Weights of a small transformer language model: tied embeddings.
Each number is 128 + 24 x the weight over its row's rms, rounded and kept within 0 to 255. Layers, rows and columns count from 0. Numbers have three digits each. The size before them is the row's rms in percent of the matrix's.

# layer 2 MLP down (transposed), 1344x256, rms 0.0632, rows 1226-1244, columns 0-255
094:143116118125143088113137084163093128123134100136108136146134133094120135068122166104150164141120141131103139133108098130130123110109112108116104147111116133150107135147102136108110181150131125121125163114098061143074144133128126141125119107131140133123151077156153106065113153103110143084119074117108114136113118114144137108137155106150138151124083132129117151096115153132145150153136101122141149157097153132147100102130115154099122127101128112134123133118116118127099110127064111185169131142088142133109138180153148109084133172144088153133150136158156100165184115114114096092173134119125121091131142131139131111133170127140086167111138124114141162111174089125136113141125106158182137122129103120161085146133104157189121130168116136118127153082121120145139105108106177
098:181140154113117124152120117105113143127134103142163138130132130135127150139112085177168174084134133118133117136121180155148180180144126101118084106157118113098162147111117152102086159120116145142149118127107150107158122120138105128135109099143135130104131094154102139145125127156168174106112126129145117133139152140093172113131107174134123097122164124122116124116113085084134115146136158151140129144142137152137163173121125136137086172131156123116125085107145137147125077150109114098118126126144157122116128125127165130140135125144174147112120138122125113133090106121099116109123164139089163160091101097154135142100143154125111111108127089144124126084159179099098125168098148104106131138132165144137152099099173095169159116164137083135125212121141139126141128095077140
102:110140085113083153130106129132117147077131103088069120129158110147114133084105121119100146114118122115112080122136147080084143076088153121151108168140119172152117085141122075114152142156136121168108126119112094126109150136112119147135117125124145140119158136138141148101101099099164082085103083132133131126168142121115135155154165091098109082117135111191143159107122123168181136152139146127118138099083139130105105152112129123149126159143109094112106135109115174141142155101097149095186147126143151121113110115156157153119121106136132148129113107144115114109157120121129135149086074146156113137139136113125094145146097173187155131128145139103137127101112120128161148098139155139114107154103076126142177123138132120153140150115154108119130088109132144129156114110138136
099:124140135110095127137104087128099153090107108101117154141132134075123141161155100122117140186119107124109143140105145104126098156117146147127102168119093149157091143110092112057148133172084137124153161113118139153160124102137127145162128135088149146160143162157106125124147127163138117081152160149124134152129119172111184118148116134111133155092121083149131145120128089091089093140106123177149119134123144115091166146138126089123099132122105128135136125101093132122127093140107123164144167116141134176130108129163145097136132111061121152149163112124125131143135114119073143177123161100151097131146148087124112092132155138144132149161131131094148118151148104138102150117080167122118127115111148121080088120130152117170138101079130130141114152134168121151127152125118109
104:127119158117152095079168117173149103082099110174135151091123130141082102145093121149142142090127135078117141129102114109124087126133148147135112130089119134168066126131152150152101155121122173135140144131148086161166137091156121152133135155121166114124155119153061138160153111093112129108124129130150108094113127131108082133104152106122119100129152112141133114115130063119122067095123112087150121139134125145096142163104161098188105095092115133148125114132120146135122145067136133125123110159123117103179097184132173117153144125156160126143152158158101119095096114112098124111136146122117107129124112131129137147126093158099164104090108096124152126140120115160119135139127130136139130108125122141154159150150135094154115129126133117145165106162165151109153095140134146
104:139105165109125108137116139126114120133120163096116120138117123131121098156097115108125157147126161119145082140119084133119111128119107132132071187077163141136150112120140099096116142079160169103126140143131129136080175153118141139092125141125123083126163114112152111131104125136094086138153147120162149143119091129142124140135141096134130092144137144115149106116170126126142151134145085101160161163121156146121143109144152139095089110120096117114101114143139135091129128075164125130069126102130088122167130118175117131094184120077138102148135117166061123115141126124095099137147085114131125137159176094161118148142157107132111114088141132171115166111160158170175112139106142078118129134160122154160113119140146086121128136127152114113110110125117155124129111079116132
101:168133131104124094083129143142125120160153115113110135136118129129153131138189170148098123158113133127154139081138104126132092133150143119124170165139136158117145067118162172120145147146195118192094144116127141188179138085113129140123124086137109146082107118113098154122109110143134097132110118154154126173117135116098119108116145123136102145074131137145133151123110093119148106116102117080104109129084134178129120134154099119108143142126149118115157144177147102117170096154136147143122123153139116138099136107144122158168106124174120131114119138088118162100141143111139137131158162110134146140138182108133142125141119097105135065131148148095116088108127157136118133137091111134130164152120168099139152116139107106127137132139122123075133090091142141124132175127183130
095:151129126149107140105150135128138111100149151134133125133135131113113140139138128186177139123155086164172165147168112106137116097087144151136115178168132144152135136114104125113157135138162098097120101121094162159115162102129118082134156104145121138166146138102149127106127114142168124158110124173141146140102130131101169100101115130140105123153105130138137124123199129138137120080092108116112098157132108157157089127127134129160138101121112065096106118155162151094121115177111118140142142128117119129108127095104137077092132125096162103112149131137112130099130124160125126135156108112078101146108143132073163127112123141102130123113153113151134107145161172090106156152085180148166090111153157160141159123116123147182130127145117098117112141149117103126100147184110092
119:133137170105123136108132120150146113109078128176153126142138137089148095130093172147141130106143136138143176081140129154157138121152124139141133127119142170120135126093104132130090096102145127111173102145120113159108119141156070146125153103119095117132164131142133129138127123103164156083141134116161141159140127178096143117083089146158119164123155141120106133182092180149137149110118107145090112151154114103133146102109139104081122087149175110160090131175135130101139143108109128108127126108111119136105120158097116091160130148110121139142105151133112093155118087157101171104162097117130175153153133165131197083115119106143168165136093144158144155147099116123125097124103130105106099123123137151107097117147096119146143130124106139133121181161140159116123135114152153
101:109156165135156139126161169133106090111074104152157138136124123117097107135149095124130077104149125146106102125106133161146177133122104124118158128160127138151145137120160109105096087120157141129102090096122092091140132144120143173167160110134112151142105103107128092108150103103144098133120106141106102162117113129122115107159133170155128130159121151107174101114146101074101139082123131161123124173080104121120131117145103128116127164140167101151114194157120125103114105103120107085141139112111160119089149152091132136135133134153121110127098109121140134137137068134124122111093139155130118105104141139167126186124078114150125107104150171190136176119155166133104126130171136112138162130128129137109123140116146107174145107146150098101123131115162125143123104162093157
099:117135132106115109150120094143128129166130125124095109105143142173103102110093138135113123097147142113088108119088142102145126086162106132124124150121145116109089140143139120111160109144139090120160180096126156135131151091163128111127097128139160153102141139121133145169114124125164115153129110133085142156107130156115122096123091094167187148141122125162144170105164113120114098120148134056130129127141145151069114117115154142188170114172121146123148143152152157101106149108073110101125156101113165155138124137102157175130146111124098126135162129101178141158134126140102083109112138157152132115128123161150129137100109118115107120105076124115080146118139080127148110158111103082123113132112158175172108139144123131103120106107076107113124071101103135122117119135125115
097:155106132154090133126163139121103116114168082087119136115164146090154145129083125149124128121103135121130132125127183157155109123113119120122143140108143139131150164129137118150114122150120162131100173109096130137142133102146125124152174149063134113093140168151154186133139143097134118195157115145114170109105120140155132135123130099116162090127182105131113141126123148130115127107137079110139111155109102108113142122116144151115190125102131185146157135123128146134139111110145173142127170130155115143146132152148125111120114147115144129114099080159117154118072142133147091141136156136093131104113103137129128110095111146117116141164106118116144114093119106088168108081165089111141122134166119142094108143161153173175134137141098103149120121123133075140108063080119101
090:125139144103116074103148127155114158153118178144101113204139132099149133165157120109127119164079111127076149116136148117127091147115140131150133128093156134137159091155150109123124046115151116117132110100135125143107122105138161123149142145136115135118081053131149100077141148088113136118142133138114071110102146152107098107109144095129152094132103121136123142108095141113149145098142134139136109122099136141132098088162136122151148150165125140138134095140147132122144117129160151124101143128167119137153157077154129172125149129157106134123131135120119155118133123157136181110143088084130118072059158105084150156121167139150129107126146120094140167121122113119191109142113108121115118083104105136135124121101169122167148114135134118125130115122121104104140131135103110
100:151116143119165140110138092107112143135159163108118083143167174159140115115140130149087111114143141131115117099152173127114109095159135165191077128129132123105097078150117111145140145131101133125132114078117114134108176121145133149101117119099073086107163119116107117135131127173172141088123146137139110170126163169141134134123109122127127134116163145164105136181142089058140113105139092134090145114122149105122135146110111132073148170073137162090152113095115121114132157150105138126123136110164163154113132129093123107130165135143112118121122076138149117100111143116104118128076131129158138147122122112138100136098110130130123126101148139174145176126146108142116173113128132135159129113158122161109167150068119119132131167148133118135104101135137139095167118156131151
080:107127171143130116124118153121130146087131153124154108124173117137144127110116120117112162108095103095090109128082104108143110097169109134164121194112109143126132175164109101135100134188141101129104106115092134115151138100142102147127115129170103126136193075100108116115116154119131123160117136113144093144122112129142091100139174137113134137132176160132119209117133170104102137149139125127158138143075160154120138098170115099154079162149144127111107094095111116128121149105123098120107144116132090102130126134150128107168127128150130105141162121104143143127156123066088113105141104099146165119129107104147160160123140140156105079072157124110147125137121097123124154108120090128086122122140129086151121135157126126149093126149132142167175141111124126116138114137135110
095:141153107169144147122106151146132133046143105108120133110117134151127119126162129172126109146130064144123151138124137108149131134059127101167108160151106094147127077122117111133085063193126102118110111126090126112125073117110135101132189151122115151140133173166146079127099106099102127151142102153135132126124155115121128090142131131088088098157113117130114118117107105174133124094131110129112127077151110177127122132144124125156147108093114106159117133163138118102119133109120138151114150133166146149124122132155137129123128147120108085101151107133118142125126116160132128093172137141103138149124111101143114161087142127089139108146122124125143124114128167158156144067083091106123107147133137161138098121100151126123124103107163118164126122162158166117160106165115094
095:146140083110120097131143112120145133128109133122112127149188119138129142130128131107108123154094128116126187134091155102103103167147119113123100141106102111141087127104162139106122101148159145129144112138123131189108108137120127162125134148100129158172121121159115125122145146114139101148140095175184153149059176192129136145114125122160132168123125123135085097141129100123136134172126172119143130123156147111116146136168143122134102134136134142141121136176172142124126187109154106123122135106138104156151111126130157148119123077135139103126122132144125164096147162171119176118113155143122116162096120162090110120123143087153120114115127158130135140160161138115115103152123176103158071153155103134160137115170153181122122118153151099165153114168126139125145078097144092
092:142160117159087115138150109116117129091116093127115135136109139108075142115141132155117170160163112121115147140135127128117148132144123106179083134143126149141103110123150117119114122115154139125094162097128145155199168116096108151135137106146161121170138116133125148158108137136138134119143092144149151153082058102186123108104102092098094147130144090116128160141145176142105113115130156120134168113148099127108144157126125139126131130143138102153102159125083114128161146102145136126140074127128135101138123156096147106143108125143145130120146133128125133141166127119118131173118106122098094108146136128110122116131155089143083133148102140167100144167137205153107122116160096099092111168103122148091112176186125087093156126172149123090100153160156145136148126129143158
103:117137066082085120122160148082157100141105180151151158109112133080167109122116132123163149121164156097176127203108139140123146115101130135155101103157096083116118122118139133112085107102137120171168140107121113139124112085133133124135124121109150125148122098144108130148140132124116112138122092081149115109150142121125092098114104095114152129131173156168097140163097147152115154084156130119135128123137119110139127137109143108112124153110134133169154112133118126062119137119134131086144159112162138145105097181085124137129079160131139156134147159166115125120134154146142103164136127115132129151098113115165123116087142109103114110117093111150131128147101147120123099104136118105156163150155122145088146159164162093161158113138132131119159177133175084106103119132135108
# layer 2 MLP gate, 1344x256, rms 0.0733, rows 1227-1244, columns 0-255
103:108095138143117111103142115126120128083119160157128100123123098120134106133131162150128131106125111157157101139130104114146110159122140142159133112127094141093107103123129133121162137170107116178168102126132124142143118118089149095151132149107102107157137148085139108133102153118147153157147156131147097158117136114112079165132150083118091076128107130139161118122123144158158099165167119150115156144146138126118087094094128110103123146134091151119139158089079109146126112137093143110107112138107099096143131125128092136104110153090121120173134111107144115142153168121121145158125078107102080101102129131143112080122109109139104127106143135179141125127110090092129146116184088178115157163095103073093113162113097128135127136179093126117190156134121139102117134171120097
098:108112109096110128091084100134122123095121129095106091154113106164129137136146165136154137082120160106097117195129144129133118107092127147121115116126155153143110170086175111110158110147151131191122131137142116106129152137164100168166102155141127183135140135102123134095155144124166132090140112126166113148117105114121171163158159121094131064144127123123159154149126116144149145119144178118128110150123129128127145174111143125112119149103113116137142170136138150125108142115088150155140174102113071119160127100125171147138162149079090123097098125095133135145120147144155089134119118136142098123111132109136089139138122160160133153131100110104165119080138098136159095128130170142109131174135106119123130131160086111113095137123127103085114074129085129100133126125136103
100:140140121145156120096134133125104180135108121128168129154133123143145139120163106136156138208160143116093097098105142103105120112117143162115107168105123158117113141114087142156144150118144098146160133116120126132120128146105139117139127124118147126152131119161182147090163161172089143112136156144136111145131152125094133132144109126104131151097109071075152143087107117148139128103137095099106144110137156161121158144132125134086136154089128086172116130126127115128151123159133134096126128164149139108089153101164127123201144172107088101159154124135112109133127134133149144169129120159153107176144090135161110114142217123131122150119148137139141123131130087113168139157170122153139110165131087151090164162123125125144168146118137149133129145151117113165131135123092090
098:131101136126142085121136109134144205072095098152125098101091090123146101163117122075145130128137113113118139142127113102116121104113138143102152161139088172107138101135132120113102125159128135086115108114076128120148154113138125125124118125147146127118157145135110110164106126101139133101150133085104100095080106128073108111146113134098096122125111109098104145112136103125139123094112161098087150076161106102135079137115119097117136081108158086174127119140125122160124110122129128100129108160110152079112140100138178123093163081155147154119160125128083152118140136142125109121179155092107151174157120137096157138114099151087112139106146105163163107122109120117135120110096117148131127131117113171139156129101119078126150092152121112139146093139104082152129139125138138
102:114108168135103103108106120160130105124154113079128150148139134124128128115142106141119114122134096095092164117138141174151119123155163099151114088119142123098101108124139110156153130064116079160154120165151153164128130112108155114135116175134137160163138088120140125185126088130118151158139114098111112113154101120105127139140124143105114131139107156088140153085154129168161168137140128169122122103110081109122100134133144118150160152152143108176112149108102145123115119107142115131118138155178133108071095102107090065110144070165123130088151120132150162129116119130101126134141153136132134105145153137133137136125102148113125126102116157079108094128137091120130151167110118134084108131096113104116159150145115141176143142154115128116130124075126050131092101128139102
098:093076157137112112129122183166158093133154133140121143118064132151119145159130117139152138108157142145110140179134145138125108124049114106142149103110145130158128114136146136125155124133110128101111148119115150136145138153142115129172132130131138135130084163150163123194138142139132166097135152079098125162085130126109119148084137122140130116155168120147173113121145147146092115152130161116133126122136139100145101134116132143135181130127140116125132112155162142134130117118142135132159144068122111128115108135143122131115120133111176129127096140124187141159122088150156069148180168117170102085151175135166122173104112164082129112106154093130118161135157116102116145116121148164127153123139134147129135126138071142091180116105128136165108129131105144109098100104155151
095:102123125139162139118126134155145142115127144087161114159122119154139120136163123099084099122136149130149161123111202118086116177189143122131103106117107153102142064140158142141161151170126121116141091159093112120135128126144135126148112095073081112118104107159112167112145113110146102135140122091136134155127093125164118116083150108154130106116137099138102148120124101107136153185133116135136140125152171107069103151113124151116093126145155126116136148069128115123071138125116133117149168119115082111137131151112096214113167145124145151126124118121112128142144093167137129146117165095122128094091157107110125141140109150151145156121128177097120151121103101134110110095127110132123130191134084146093093144112133118138098131134140122149139136160139148146138117107137130
101:102108130136118121108153153061108168112147126138087119152124111148115080132072120116083150112120155173083102152133123127089125157153125132072138101169146090143123144174125106070120116140184139122111112122124163148137145119149135167138137108161096134113126087116149102091151105112141153152079114129119127160105102112137122111120185096118140109138084168140147148125139109117167111142155159118180126141130126117133165128130154167168147151115138161103138107114145145157131133106093119154137113109160066102155143109129109130119155114139094123165144158128094131141139179130108122117146119157157108109139092124113106165171108117108122125159096145136100123120118150130132172160172152131137141128135102147135136123147147116132157106148083162111127144083128128174128110111109111
102:108113102183089174076091087127124155154115131128063130148122108133152110088133147125130187136141128144106119114119129139111128129095139141188095116117104091140124132134122138139142183108128118150117121119111186196111149134116092112090093131128105155121072141128136094172073131116127149146106129115151147103113105119103100122098136170127139133128133085139127107155125169177125126137164121093157174098179112105115120116154154087159161136114132123107115101145129167125156147140128164187093115128115120125142114122154109122138111084141111149079127102126093130126153154113103130117162079137125153127126137138114106114082166128110105145143114132138102075154115124097151155143113117115153105133119138143165142142147091128127108129144150143166124132096132149110143123109139131
101:110146154160095152133089123134147134103140119119148121096130120100088090169144172131152125131094129087113075165170141109116120133104105156095143155120143140156120109147182129092111126137118118074111132118133109164153138157150120100145095117111149129162130140146171120110136102118137077143098100109109118171137104135126079122142076131126150106114115152127118164140147149140136099132128137134128125128100158116129129087149106090164141145129155124141124121084135117165141098118100095084130115079187123137150098106107161129114129162098117145111146158126111136116148121132169134144125108124122145138124111170104111086105147145084089119142119137129143093120149146126108077119158097099128108059114147107087084114142096105130141112086091105104112088089152124102157103144135155
100:137149133130155155122141137099102140099129137156148169120089129138134082128107125125085122051134136127134130101120091166152133124155151107180111120162097109131149097110114132117149098106127103143103150116121112120107083147108133114098129106142135141156130104128127103153082106140141135095110117144114157138136165116137148138161077151108129155145112102166122151081145150120101158197101115125123111128133156130104148160149144114155149132111135139114123144124134170105099108113098117147134154189141122097106123132106091130125111161156124119144107155108145087087119078143107105145137136108178119114137114134167148148103117128169119142141144114118107181105151124124077118146120156131144158106156165158161161179139168092110139064144144121144105160121171144084139125114085101
104:126142119110099156130099131137079122163127116169154132180119124091156136136118153120146099182162118147082121108143090122135119148128131135125108151110105132119150094112130178148158131112139123113158090141098112177138124114169162123117127148138115091138112118139129131122154143097143140141105140129090133113121187142131117142087067109099089116134120146103118130138082156126120076157097096118137127129125135151115087107120093147124129106152105141116134175142137143167133107129143090081100146099165119156143152163153095095093150111156147173127156118134150165123159119144118181138172088123127103141102126180141131123090122147129127122130086078099105109126164128132130075129100092144086138076120135122116110115144116095098154110169130103128148148134126078114112151129122145
099:128139146115111123116132157145130098165125082145139156087129108119123097126136124134143156128085135094128169146109125151123148114120104126131141146150154109104073105114103152134082099124159170110160112128157123092153078152123142127148115132129132102094104163123107113089096081136111129152161171152109152126122121159153176091121106126115083092109097175115155188130124132142122157144165149093141092127125118148142121110138166141130161150150139136089104177129102130126113116136098137101139138135143134124088135090131132156101076110157131109135131133174216135132112103139133112144140122172111099098131154168145143114134165154131105136126107148118084161081160131128155113111152128093153139163128122160121140089164139158121128138153105136146113128110110111149094095115092097
101:138107142125129132151151133120119116157123135114150119182153127126112114151108153131161147115154131115118114096125092112110102136149091131135120158123156138180119137118129124125095113111159128107128129145136120132148118120141101110129139129187117120121137093078083178114122118122164122123093108182127129154107117110134091133141130154141067153104139131139106151136093124091106131104131098173137151160068191148099147122141117162134073156156105135124086121094100158142178120137104111121137125101122083083141122148126109127172104110170120153127126122097149163109130133083072109110140141137101121127119149128176088121110164168118118156114115158113124078147117093125128117137105106101122145153116157128114121118138136123115134122110108117196144097131157040089125138133097145
099:120144136123119119129147122137105146174161115143137147167130124121104115123108078097131140093103184084143109122118104140106113111162116148099115102148154159176184146123170140174115173128143120110182116130117114176103149093108104116144108115153100136132147095107116175112181142144136118124091156124119094120144107136164147111117158102119101191137117108112150121130119146089166104141122114110093109131102123085152133139113159098132111121180128151130138152113130119132093146128100111086150137116109138124108152123127095134136111114143131135135144125112136138150155143119096157175135142129168099132108151157129183115134135118135125095094143153167129149156193149119130094147147117130120144074122167133105071119148120120128128094165120114082083142095102087081119138136141132
100:088129130127091130132158121151117113106108122146154159141104126138130095095135104155165140077132097134163152116127130131119175103134102162149176107142130110140122160102107105139149154109135082135120128116152106088120145119117115121161092128124129154127137108116142143155071134151097133126142141112122167137150124080146129129115127146151110109122120143106146131109113087124122120129124129133061126147119133125095117116123114116146100149107099090180129093096107107142119076128090098071186128143179164133113111154145115125112147195131145131123082092123143136125105104122124080148065101135205098143157136102128130059157115148141136150157146135151129120112120116099144117173120132169139162133113113119108109159101096093179119142123107138114098138097137141154138112137127156
097:150129137112103126093117142133113141098091121126086117199110128115080142126079143163140142152131135134138115094089135117119078115134131095106121112124172135110125123139172083080115160104146130063148116111119123077129124140145124146145126163095157137128145115143115141104131117158116105151128121150151126162160133089111139156118108130165138189123120114129145181122093136117149112107119109136110117120135120124143145104091104094114156107112145157149140129144168123125131136101117121092114091121145173132125120106098134124129156132120148151150154158144115158074134130116126121110143119150143121182104086096176126179157118106125114110095088139096127096150103162111089090113141100090123140102161137145135149130096131125124105115127167086187115134156104101129054131129091114
101:148085095146100109147154157182086108120105090106177119125125127117150144123142153141103135133119162146146122119155084149104130129152109130104128138088118136086161096141135144121136154126163131146186108153131155114128118122157128100121173120132153134124121159113135172125112116120098145120078139106160188157157133132084101130134149151099152160105094127151138094121153117141139148142157119111104145085154102119133108062156123126107153148141111164127129101109093157145121125130115131129077120138140108170145149109084119141112134114169123115135138144155085137122166088180156133097123129169161107120122132111116152134172171156083099142157098144115168136121159115113101130110104146119156113134086160120082128104142117155088137130133126200131117141104124123127137125146155086
# layer 2 MLP up, 1344x256, rms 0.0733, rows 1227-1244, columns 0-255
102:119123105109126118139130164141119103154110109142090107143133137136132095082129152115103101126119112120119184097137121133151054115121157136146190111099118170137076120134094161113147140184190137126132141149155126145141125138128131123152156125135119127169093133088137126143130098100105099128109096125086177120116116111101107120132097111136161145150063148104153126144101163120119134154155118124098131119125141160100092080113125111167155143135154096159128183107088093113129107153113103162141106134125126150147141117101116124095140108151119128157139144066146140133160152104113136114162120103170094136150124115091118119139158133120157140148140151107144129117119079158167150099170117141145203139102104114107118147155118150092154110110099130132151112144099147127123106151146128
105:130154127152151106175134143095094124111155099119153123164170105120135155106113147104109144147142132161160109129130130093126129105150129118140104154109058079125139149130106093134106131124078097130166093132139134117158139118095146105134153135131170114116137129126140127114097109097089100129112118163123103102170114109148084121155112132173143164116157111155107125123130132130088102110119106111110153150160159139118139150168130178168090184163099105129141110133136114119129107096096146089134090157127156159134160114156123107151115131130190142160120125166122108134099079135088156140126077129145170128187144150127101142128129085077126128117123102130132124150099144123107151182113158127118093100111131154121104121146140159128139146168107093114130125094149136115102128109085151
099:120179134110142127158144187164147109114159138097119166111104109126119115136088111152110119114116141101156118120133158143135181128133086094103149061120174159122130123137133165082088159166163135108145174156127077114106132112124112155150158164148140126112144129143170115134115121095135153131102095087116108115132136121119121129118120169161126153110125169144152104162111128110107187146099130122130083151147146113154106158136148110121112116134163146107112113128130120138122158126131087082151070133130129095138148124078116145095158086109146111123097117141146100128147145124132121117149121117090174111109143163138131140117112118142103079151106155191085108131099143111109140150139065142119122123099147095126130132150121121098154080141136105121115084134123123120154127121100164
108:124109132139132128135136137183124065131163102159123114115166150109131168117129137105139097119101124132126121154136144113127101131141134111121080096138141146191128114130102112149097121108149166147154146135146112139170126141122145126155134137084139133145079113136129153155133107115120179195120139187148122119137143121152112126117164114117113098131117093197154118080136124066110139110145085130143146153094133104102185144130168126113129121123139138193157133107124107117155150158107141134157146105124097166133158161146142101152133174146117146150114116157184132128132137118126134131071143132168131082084127110125171149150133136122159140100122103108093068137122118164115102171139145117141129138099124149120157149139113152149101154132098121095127110143165148121132097094118137
101:111172095083122154101119122084102134106127098153137179105134144133160151171112166141153143110096112134125141126110126165169099139124153107127145118140121142138108125136101131119125105165107108170082159114118106136137085146128123095145132125101108134126124098138133156110167131155137143091145129136114106107113131101125140117115147128125107145139113172106161154133106124145109176152120142165104109094130105105119055116148180110159125145130163108088179130132125127099117132146134099090133108147111108072145154154098146168131136161145167169157120127112133097149116103138107112083153106128132139154130045138091143137104128123110134107138071145124160135096143181121119150143126150150167122109128098103135167158142092123132130148131154130122166135113116131110092079179138097
099:166159096115143068131132101109141134165133129104137114118161101139115146136114101137095152124107122149100097146149138165086138126131099087102118136113150076121173109072130126169131082114113098073155124122135152110080143137136101136165165145162150119073164105147147128113130137127107137134143154144113158120144159169127090131139133128140134150149120117125173122115158174142122147116129120144140108127146086114151115177108128103137143129152093124093123107144117116145099111101111112120173117125106139133152160140141135121126071137110174139168123158128135093107137107098111118127128114088124085123112147120165130139119158137138107096099061146136165096115137162104105111071166153129102131142125110145091143114132201104132123132141111158117122112132159172169125089148123145
093:158116138121125120122139116127105174147126103119143108120114144148170107115133124095100128103106131136064105124111099170114105140144145127123121104122072134131104129148123112149133122134083149108094114134159109130152107126077136194135134165127134146089123146174138140146109101135098200087115105131087107122156164147150079148157142126101158122130150135121142111117086157104130117186138183113139114120149155131142146149129106142142138138117118157155130140101112139161136135102133117124106099158117151084153137137148144089154092140142093135171110088122127131160078128142128097118107124160138187162107107127184088098159130116106134105153099150102118138148126132111156138141169117111130128106080151150133077123131165136076127150117144136121107145116138148132188118082142128
120:125147165120107146130166138134090143149139118129137132131111131121138131114123096084122132152126162116106130116117162103122123140161146151070105117158114118146136146146077127167105105148117115126093136129124150175167094100140117158135178105146110165119132093123129143122141114146138152139134142153115124160078146120148126150093170112140123132148153129096104110183115107114155122103107089167103145099121115068132178076130147099153135103121184098156116104134085137159088122142134119134113075128156163112093153164115095115126127123134112138105135113120121114134197099094117129106124094156152145124132063105105138142162131124164129094112117113121081136146128095123116142152151144091123093128086154138169140127157131112168147112110112106134106189130133115131100145069122121
106:112102098181121136118123114155088160121140095105142121144128120110132142137179098109149087130118162124152116094134116142102131137136131113121123108197150144164149113079142126127111149116163096152119134145163149174163112107169120108055122165126131168136117111129146125144130111107138121190126159092129107125134112105144163083109149146144123145110127097106123128121105115144090132130134130129138144130180146098137113119108135110157124120112159147146139073181112106148118133140168151200130150195132118122103110101148125123152121124151089102100131136139096123165182122147145146132149097147189171126160135118083129125100140105142078120136132162126093115151117128099146125101147114144136134122106176109153168163158131120128112151097143113123128158089107133153134118113117149
110:158114163106148113181082157120135161148101121139108141129139107140124135094115100114156136130143136113133150128158142130124142102168155098092111111131117126144100150106112134165166087114137125156146111106100108106114112138085132154118146149134081123103092161147105110153124141139105103143146105129156131098115153129152115157131160084110149142159157080184121122093111112131151130148154112129121149112186138143088136138136103160147151127126156173132117098154126154148113128118143106106133122127057142087115152093140120172126116116202136102145071146112140143139118127165140098121133123152166109100135136116157132160180140091143152122108121112154127154122096135130117120156094143108116159168125129154132151077152161119154130122136094197140137093168110149126154106136120081
099:092111106146165122078107098112145154119115165139110125145131080110147126091147147116108134134130146163142118155090118126119099150169118131135126153168083135155145133115113138137143142147108088152136122146103120161141145086081101113116073169133120110155151095128117103136132120139150099078138146125155108114148116109115130140095134150134112124114112139128141103154124133143156104180130124139138147117144175182108113134128149126126106126131101106106100122132150115144147142115120114108109144126094149142120116114063123125114102093053155067167130117114096150168138136137115147120123114115093143137130151121116111148137138122118145166153117143120112108147146154157138192152135141125109125103076126077163151110090151077101103170117108166110175099151140152090171142190152116
098:131155136131113127147113115086104112128146130064123124119157159148147089125092079169092111072108117150100098104132137153161197104130129132147087132124130115104089159116068134115126169119116152126149131150147165116112124146103095127118126125146171110092154125121133137127121084113144119126124145130124185166110147125141132193145116147117105151140114138124146136138139104145077134156088106148087184168117117135155143120113131131122134133119126139082128128141132122105136102128174110122184115139108137105089097139079122157108121117144115131123109158103139115143118146124152074117147144142092133147171105142152147151127122097109138129121155140160112081159125116119127151196136131151132140136125126145155160157154083169092076131129122102071136118125113154133126132111138164
096:130125116146118131133124133139134120121092126132127144143082087142110185109104152159122133149083135142119121134162155103138113085095132115096161113109114152173114097105172128150163122102127128143141169142120115116137101109107122085168112152146117174183089161145170125153123167105119142134106135136127112111082138117146103147131136159121145136126045067120130105143133168137104135142150158130115164114182122126130154136166115098146104126127134127180123123105156121143118104118131174149113099138093127148122117168156146144126145108145150148128153124154079139113126121107109131097122108168120150114098126093110079140153109124165130111106131166179145142132163114126183112145191148127128176171141116104149154091148095101133152140145124173132143131152133156108129123115154141
097:137130095094094111152135149112129147119114085162129137104108118099129170134122080112115092121135124168134134097198106126133167156141147096142142103125111143154161123107140113144164120087128161106139133121131112104128140148160186122142151120087149146126131129164124147138167128128092144097146129125118154146092128137104178134124117106136147133109138104082124110116139115157149129092124119109118070109152150143130128118094111124134168089169136139135187122157128137091148120157156144139158101115104145138132144141146169173122078123119160082143107149173138134162130109191123165194154154150129123141102130126124112121133101120127129126127094122181138169126186137099159133119183155129124108101155113158109114108114155129143138104135131147100126138161067121125135136151137086
094:139119147101141091100193125172130130155145107123113127137081123129123135149103132089125113125115145144120130183132138141097100135154124131127097088098156165141118154115150136117117170111093161120178129129186104139136153147134111208136099140146088096146117119112128148086162131131159137096131114120117121161160083189105096166125141118135178165129184150137088138146138164128116128139153132126158199117144110134133143142099124145101130136147136151130138128124114140149158142145118135104098130128134105124119125134100119119110114128155159137114110141082125110141140154138106127111136136132143127094149099133097114069118089153122166110144144142129112111093104156109154146147195135144110150124083129107075130156129051132106139139170140094111140140133161112139132138134138119
098:124119123117145151099151114114122110108135134129151124127120144143137141116151077148138167120139109135117172091106124149133155134156115137162178113153143123150186149103098144165143154078115130139173138122130121110134154137137090081167156122118127109138144063154149116102127120167114164083125106141090119096123135121136131112102118139077104149113109109105135122146117163154145143121155133148111137093142123119106128132096125119118103128083142101139150145094108115124127078094158150113173160116146178110106139139147150134152121123182148113136092110110135111103139115148131128152128149099179077054128124138140157089091099119150136124121097156111125107110086148177131124131138154190128172089104135119095151119117116105164115129175167140115066156147134138109126128119145129
096:124098113101129153111139156116118112138078157102115111145114134175157166116105159116131134087143107212195146143129095097127164089166146109079160155134130113117134105136134129114094115144140176097131126183123164139112075135133114130114129144124101151161120119161149100115099125146129146173094139131132125125143153122117106168120109107123122110143124145131123115157128150092153132143101114100105129128110151128140120134144120096111101132114136178146142123127189165121121109151158115122155112092150162133088124110125104122117133114114122158110116175121146179113113191152122100106136104101125093128130111169140140158109085089130150082088128156131158137128100136114115138142098139109139143083112124076125139127111144125176166099115120131144123110136138135141128128149052095
097:161120145131129141129075162115087124157151105108089100124138109136128141107128134138102096131124090147105133122156139114158136161134169147133083124122129140136133132098113134118201158126172144100098111171149130145106125163143159126153153131141127152123158134097130145127088111117092128133150120152145169128098134122081138139147135131146157128162125115147120111111178088115140121139126117128103129108095154117132141117169124162158152142159108128098159157114130117168130126129121150192103102149137109116147167049161109111116163112138128111122118127082097136141131122146135090090120127142107149108152122129130122161136110165137126144151120126086183127126118124122090123140134131153143099124081150115131088127090054186069095124146112163148087115133119126124194146147140105